From a checkpoint of a small transformer trained on Wikipedia: 15.1M parameters, 313M tokens.
Each number is 200 + 20 x the weight over its row's rms, rounded and kept within 0 to 999. Layers, rows and columns count from 0. The size before them is the row's rms in percent of the matrix's.

# layer 14 MLP up, 1024x256, rms 0.0655, rows 16-28, columns 0-127
107,199,246,220,186,206,217,237,197,165,240,190,207,180,202,178,213,207,240,143,216,210,196,188,204,177,215,196,185,177,209,166,199,190,190,215,194,219,205,204,173,206,237,224,203,196,179,215,193,194,175,229,195,164,185,225,220,245,179,198,208,197,214,213,158,186,226,185,188,227,192,227,223,177,209,198,199,190,221,145,208,182,185,190,143,196,210,195,226,213,176,238,221,179,207,210,220,227,202,177,172,174,174,199,220,188,187,214,200,205,219,169,208,176,157,200,191,177,189,195,201,189,189,230,185,204,236,178,204
099,186,211,217,198,189,215,228,192,186,191,228,175,163,167,201,169,226,190,177,229,178,216,171,156,169,141,193,215,210,208,171,200,206,207,192,232,190,226,196,211,197,166,196,204,210,205,194,181,168,211,196,200,173,223,228,217,183,172,230,189,200,237,193,166,193,197,201,223,216,185,205,176,175,200,192,188,195,198,176,229,205,186,221,169,212,191,201,175,210,202,206,173,203,173,183,212,221,186,203,209,226,229,204,189,188,194,214,173,233,170,197,239,205,172,200,220,197,210,175,219,206,200,196,202,213,166,247,186
102,216,200,212,155,185,194,221,179,179,208,189,175,205,196,212,182,189,185,203,202,173,201,161,173,184,212,194,205,217,208,197,205,233,201,232,186,187,196,195,165,230,198,152,167,177,204,199,193,225,189,214,217,167,199,184,173,188,225,209,193,217,214,204,171,215,201,200,197,196,174,174,172,201,187,186,186,231,207,225,195,220,178,206,209,179,216,195,201,201,180,213,206,193,177,188,202,205,208,204,206,172,192,200,221,198,198,198,162,209,186,201,207,183,199,229,188,228,215,199,188,202,240,189,200,171,209,202,207
096,204,226,217,165,177,201,201,207,181,229,231,230,201,213,213,212,224,193,170,203,209,164,202,225,166,203,150,187,212,170,190,244,181,211,199,232,172,210,175,166,219,196,188,208,212,223,201,180,259,233,180,218,189,208,178,208,212,214,183,164,203,196,195,136,171,212,155,185,158,204,208,218,158,217,204,190,181,212,198,207,185,170,181,199,220,182,174,205,181,197,220,205,188,209,186,239,203,219,176,192,213,176,214,201,191,201,225,202,179,198,188,207,185,195,223,228,195,205,179,181,187,197,176,212,219,214,202,198
085,177,207,214,201,144,200,209,197,197,191,214,205,195,162,205,207,146,176,152,196,184,204,151,200,192,192,178,207,195,187,206,218,216,223,208,189,221,175,189,210,196,192,185,189,198,210,203,158,164,192,198,172,198,211,192,186,217,211,201,228,210,177,184,189,182,215,235,210,212,200,175,226,214,214,179,214,194,215,164,244,198,163,207,178,206,177,183,194,203,222,212,219,179,190,186,222,223,182,169,181,180,187,175,181,186,169,219,239,174,201,198,208,194,207,202,175,181,204,193,162,210,221,179,197,192,180,203,157
098,200,206,223,159,187,181,204,216,235,201,201,207,183,197,214,190,225,184,179,205,198,215,179,187,195,194,229,187,197,175,177,216,224,196,195,208,202,214,162,241,207,180,199,177,222,228,185,186,187,191,212,218,170,182,236,221,155,206,222,189,201,208,204,191,230,197,204,158,227,205,183,186,196,131,231,169,161,203,173,203,162,203,153,182,213,193,199,244,203,220,210,182,198,197,177,245,222,200,195,215,182,204,189,227,194,215,186,213,188,206,222,219,223,209,191,216,227,202,192,205,183,228,182,175,209,234,189,262
096,237,219,214,202,197,146,198,177,193,241,235,238,195,226,215,181,200,213,147,203,189,180,206,240,184,190,205,204,175,218,184,189,194,199,232,210,185,199,194,180,215,191,208,206,191,183,202,185,217,206,257,208,188,223,225,199,198,185,201,224,179,188,200,216,215,195,171,183,163,204,178,179,197,187,219,191,191,231,185,216,190,197,206,195,240,186,213,209,219,222,207,235,170,197,198,233,235,256,196,212,174,200,199,221,168,158,199,222,234,179,198,199,188,169,181,176,245,213,165,202,214,235,200,197,197,166,192,216
101,172,227,197,191,226,204,213,228,188,204,175,207,182,195,224,183,176,211,198,189,199,185,182,205,193,210,240,220,207,204,180,198,224,203,209,212,200,187,173,203,185,185,168,193,180,232,210,194,177,253,203,228,221,216,229,207,181,192,228,243,199,198,207,202,209,222,228,192,191,210,185,246,152,189,220,161,216,167,198,211,205,180,198,190,165,222,174,175,195,214,230,186,165,216,211,262,185,187,212,205,224,207,212,233,197,217,215,211,195,200,208,204,190,180,242,217,200,186,188,179,198,213,212,177,214,240,177,216
100,235,199,209,175,191,167,163,233,212,221,231,194,236,162,200,181,204,193,193,206,223,192,234,214,189,206,210,210,225,218,163,177,235,201,218,200,208,218,212,167,191,190,210,182,153,180,212,214,210,205,196,176,189,222,231,200,169,216,237,195,180,184,189,179,216,180,227,218,188,215,163,206,158,227,187,202,217,206,198,198,192,161,180,215,194,215,203,221,186,257,218,197,190,186,189,211,215,185,226,197,209,193,208,233,161,201,224,186,198,221,151,213,200,195,168,218,202,217,189,221,195,200,198,197,189,179,185,165
105,213,203,238,181,186,204,203,201,224,193,193,210,219,196,195,221,230,218,196,197,170,216,207,226,196,173,180,176,227,182,178,178,162,195,232,203,226,178,187,219,149,182,177,171,173,168,219,188,201,196,199,160,191,220,217,206,227,199,232,177,203,186,192,184,187,250,219,179,196,189,172,181,163,153,218,199,196,201,190,202,154,207,208,228,212,218,206,202,183,188,189,225,165,147,206,214,197,217,186,238,248,180,224,200,193,194,191,192,242,198,188,200,161,210,211,210,190,223,190,209,192,209,193,194,196,212,193,218
098,195,208,226,175,198,190,205,210,184,174,220,196,228,230,193,194,183,223,184,191,203,211,186,195,186,151,201,215,177,197,218,188,189,206,173,268,187,211,206,190,179,208,195,172,189,202,145,215,192,180,185,224,206,205,206,214,222,190,199,229,191,237,188,189,210,230,188,206,170,191,150,208,183,192,238,196,224,208,214,215,195,199,193,166,221,188,180,208,214,193,207,210,189,187,210,221,198,211,189,226,228,194,182,197,190,221,189,176,206,180,176,208,197,182,185,209,213,207,176,191,207,207,209,171,201,187,191,209
096,250,206,245,215,235,216,167,199,200,172,194,203,184,185,220,202,200,200,170,197,216,160,222,203,166,202,178,197,198,209,166,238,230,198,198,199,206,177,225,222,202,190,179,156,202,197,191,168,188,198,196,203,193,203,205,216,213,221,209,171,195,196,231,193,201,250,206,221,179,186,171,239,209,191,230,208,215,219,208,190,190,188,192,196,172,227,155,196,202,218,201,178,203,212,181,212,178,178,216,219,205,205,236,215,180,227,243,230,219,189,200,203,201,165,171,219,187,197,215,159,191,197,214,192,191,221,204,218
099,213,195,206,212,209,230,163,187,202,190,242,163,200,191,217,185,222,216,184,174,196,198,262,182,191,209,198,190,172,218,173,216,221,196,199,184,200,192,181,190,213,205,181,198,171,198,172,198,228,189,215,195,196,213,208,221,170,199,233,169,196,211,191,196,210,214,207,199,190,191,192,216,175,196,206,197,207,237,203,237,201,201,221,206,171,224,168,206,189,214,193,189,239,208,198,213,216,195,181,195,173,192,187,219,211,185,244,203,203,165,193,219,206,162,209,217,196,215,226,197,197,216,217,159,226,193,214,202
# layer 14 MLP down (transposed), 1024x256, rms 0.0572, rows 16-28, columns 0-127
118,197,148,169,190,198,239,219,211,217,230,210,228,195,214,229,222,205,187,240,220,200,192,198,198,234,214,206,194,165,196,185,188,180,213,190,183,205,169,159,209,187,213,206,187,183,193,243,236,239,229,210,214,205,182,216,175,198,179,199,219,178,188,245,200,192,195,203,182,213,198,226,193,207,177,173,168,183,186,202,183,217,231,216,163,239,187,198,197,212,191,211,217,229,203,215,226,191,189,198,170,151,201,177,176,180,226,156,202,223,193,190,220,184,186,175,194,164,218,191,232,208,203,208,204,201,217,196,158
092,218,236,203,193,172,176,190,237,183,194,199,200,237,215,194,221,143,191,238,213,209,197,221,225,244,195,172,171,239,206,222,197,184,226,203,207,204,173,193,194,170,204,203,187,188,155,181,219,192,203,234,203,207,155,174,187,209,202,178,187,192,182,209,228,201,184,190,207,180,197,194,207,191,201,182,221,193,165,190,202,184,198,222,230,181,215,154,222,149,204,201,236,196,174,201,186,181,216,208,194,179,187,175,184,159,214,189,204,193,199,206,175,196,216,206,184,220,199,192,195,237,234,215,163,196,204,189,175
109,198,222,205,196,211,211,190,192,197,215,189,216,218,197,191,201,174,191,209,209,172,167,192,178,219,163,165,235,226,182,196,198,221,158,193,166,193,167,179,188,202,185,230,242,227,234,204,204,171,226,144,197,209,195,204,240,214,173,181,235,194,208,198,214,209,196,187,210,195,183,235,200,237,201,233,188,194,203,200,202,183,212,169,168,184,206,250,162,206,223,210,183,198,241,217,185,213,164,208,229,208,186,211,198,162,229,166,212,190,216,171,211,217,203,221,209,180,191,231,210,195,144,226,196,173,187,202,205
094,206,214,191,166,194,195,222,189,193,189,178,220,199,248,174,207,212,170,189,213,189,188,174,191,191,202,188,207,174,164,207,212,178,224,206,190,203,219,182,209,210,203,234,184,195,187,212,217,198,198,196,208,215,188,210,170,179,212,210,181,199,163,188,197,209,205,189,205,210,217,211,191,173,212,188,201,165,207,198,173,200,197,171,187,235,237,199,187,202,190,232,247,170,215,183,203,214,192,179,205,205,228,154,199,210,179,178,153,229,210,195,186,181,180,191,209,150,219,200,211,150,181,198,183,208,208,223,162
079,201,215,212,188,208,215,186,185,236,209,222,184,194,189,193,176,246,261,209,194,211,208,224,217,107,211,199,195,216,213,209,182,183,192,201,200,203,192,229,204,241,223,254,202,168,210,205,190,217,209,202,232,178,197,203,217,201,193,216,204,194,200,203,188,223,196,169,196,173,225,203,162,193,195,233,155,190,220,234,214,190,213,192,196,189,204,179,202,179,201,229,182,202,203,210,175,217,203,243,232,223,176,193,235,211,190,199,204,240,198,213,177,192,201,181,167,235,194,220,239,211,160,230,184,218,202,199,196
100,232,200,216,163,227,157,195,209,205,190,209,214,204,195,183,245,205,181,171,191,204,171,210,222,196,210,215,208,203,195,239,206,205,176,198,198,186,213,231,198,164,188,208,193,194,198,171,199,211,197,171,227,218,191,197,195,193,207,228,189,225,246,185,217,161,202,171,212,177,218,203,182,200,204,192,190,202,202,224,232,203,198,197,219,204,198,221,206,192,191,202,202,188,183,226,208,189,219,237,200,168,145,207,195,221,188,208,156,195,192,214,210,215,190,206,186,216,194,203,197,203,191,227,218,198,199,176,224
097,187,205,224,202,202,193,185,188,227,185,237,170,222,182,206,222,210,190,223,203,203,189,220,187,170,213,223,188,198,170,204,161,185,210,176,214,208,235,178,197,175,208,183,229,234,172,197,163,166,212,191,193,166,210,201,199,224,213,209,211,209,162,180,189,187,205,186,184,193,197,175,181,197,202,191,223,184,172,214,219,138,184,187,204,219,194,165,249,201,200,194,186,200,223,212,230,200,205,182,172,191,233,207,231,220,199,204,205,228,217,217,163,209,184,179,205,219,196,190,181,187,185,176,234,202,195,185,201
104,202,164,190,188,220,216,240,211,186,203,220,183,184,184,179,180,206,155,242,221,161,198,215,204,230,173,215,190,239,177,214,175,227,191,237,170,204,241,211,189,192,181,208,211,213,214,229,195,211,223,191,204,224,230,209,202,244,190,196,204,196,191,178,245,194,202,197,218,206,234,228,200,189,205,191,208,208,182,197,185,196,190,204,219,164,190,209,174,201,191,218,192,187,198,200,195,190,206,180,215,202,194,206,204,189,238,183,163,188,194,166,218,184,188,207,228,245,210,244,184,240,197,208,210,183,182,231,198
096,197,174,206,174,190,177,217,210,179,200,191,194,221,221,187,186,221,226,187,216,168,222,227,190,170,213,200,199,194,189,237,182,178,218,186,177,182,198,201,189,211,220,206,181,230,215,194,194,237,190,198,208,218,210,194,182,197,176,190,223,242,207,219,202,222,193,181,222,220,216,205,170,192,171,210,214,227,230,192,191,228,193,154,208,225,233,178,178,218,174,223,225,231,162,208,233,180,180,192,200,207,188,186,209,203,227,233,199,214,209,160,242,199,185,208,183,216,203,171,195,163,251,198,188,203,208,201,214
105,171,241,211,210,235,192,189,203,212,201,211,208,178,209,185,258,168,203,222,176,198,202,215,168,221,203,222,196,212,179,211,166,200,239,258,202,225,224,185,188,196,203,225,207,178,197,199,210,186,187,157,200,226,221,218,224,224,179,198,166,161,158,193,185,180,201,180,194,208,197,188,187,183,220,174,192,209,205,193,172,172,199,215,212,188,218,165,236,221,196,200,195,207,213,186,164,198,191,196,166,194,204,170,197,181,159,218,195,185,188,200,203,233,165,197,228,192,212,217,206,174,174,212,206,177,236,192,177
099,205,180,183,180,209,221,201,184,206,191,187,222,176,183,193,216,178,196,194,192,191,194,154,223,209,236,216,160,232,202,243,184,150,197,189,190,211,194,191,205,207,194,175,238,205,219,234,231,199,214,218,201,215,207,159,186,185,205,174,198,168,174,225,197,217,190,194,193,217,197,172,215,195,216,148,216,182,236,175,207,198,168,204,211,192,181,232,186,212,203,211,182,185,192,200,204,190,216,222,177,194,198,212,174,209,194,242,191,181,194,197,209,213,195,184,198,203,177,207,199,203,181,222,216,196,209,184,231
097,207,181,208,184,194,201,176,191,216,178,201,179,189,202,228,212,212,185,197,226,216,192,163,205,154,195,251,170,170,224,200,210,200,211,200,173,184,199,159,186,175,214,196,223,225,208,232,216,178,200,199,221,215,198,206,141,210,195,224,168,202,221,231,197,177,161,210,181,221,206,228,196,205,208,214,210,232,173,198,167,239,181,220,183,187,204,170,240,195,203,183,198,178,210,216,217,183,204,194,210,202,225,188,195,209,211,193,182,206,201,183,201,208,186,178,191,185,211,171,195,163,236,174,201,229,211,200,191
096,203,228,183,177,221,226,200,175,190,178,213,190,208,196,204,209,201,207,219,206,214,138,159,206,193,203,218,201,244,237,191,193,204,176,184,206,229,183,196,207,212,208,235,194,207,233,218,199,193,208,178,212,169,203,224,202,213,198,165,205,211,189,211,172,213,223,200,209,228,194,172,197,268,214,185,170,214,182,239,204,207,224,174,198,226,167,210,221,226,222,211,209,221,233,191,210,207,214,196,188,226,197,231,198,197,226,224,171,187,227,177,193,178,189,210,196,215,196,182,201,164,185,195,219,177,198,169,211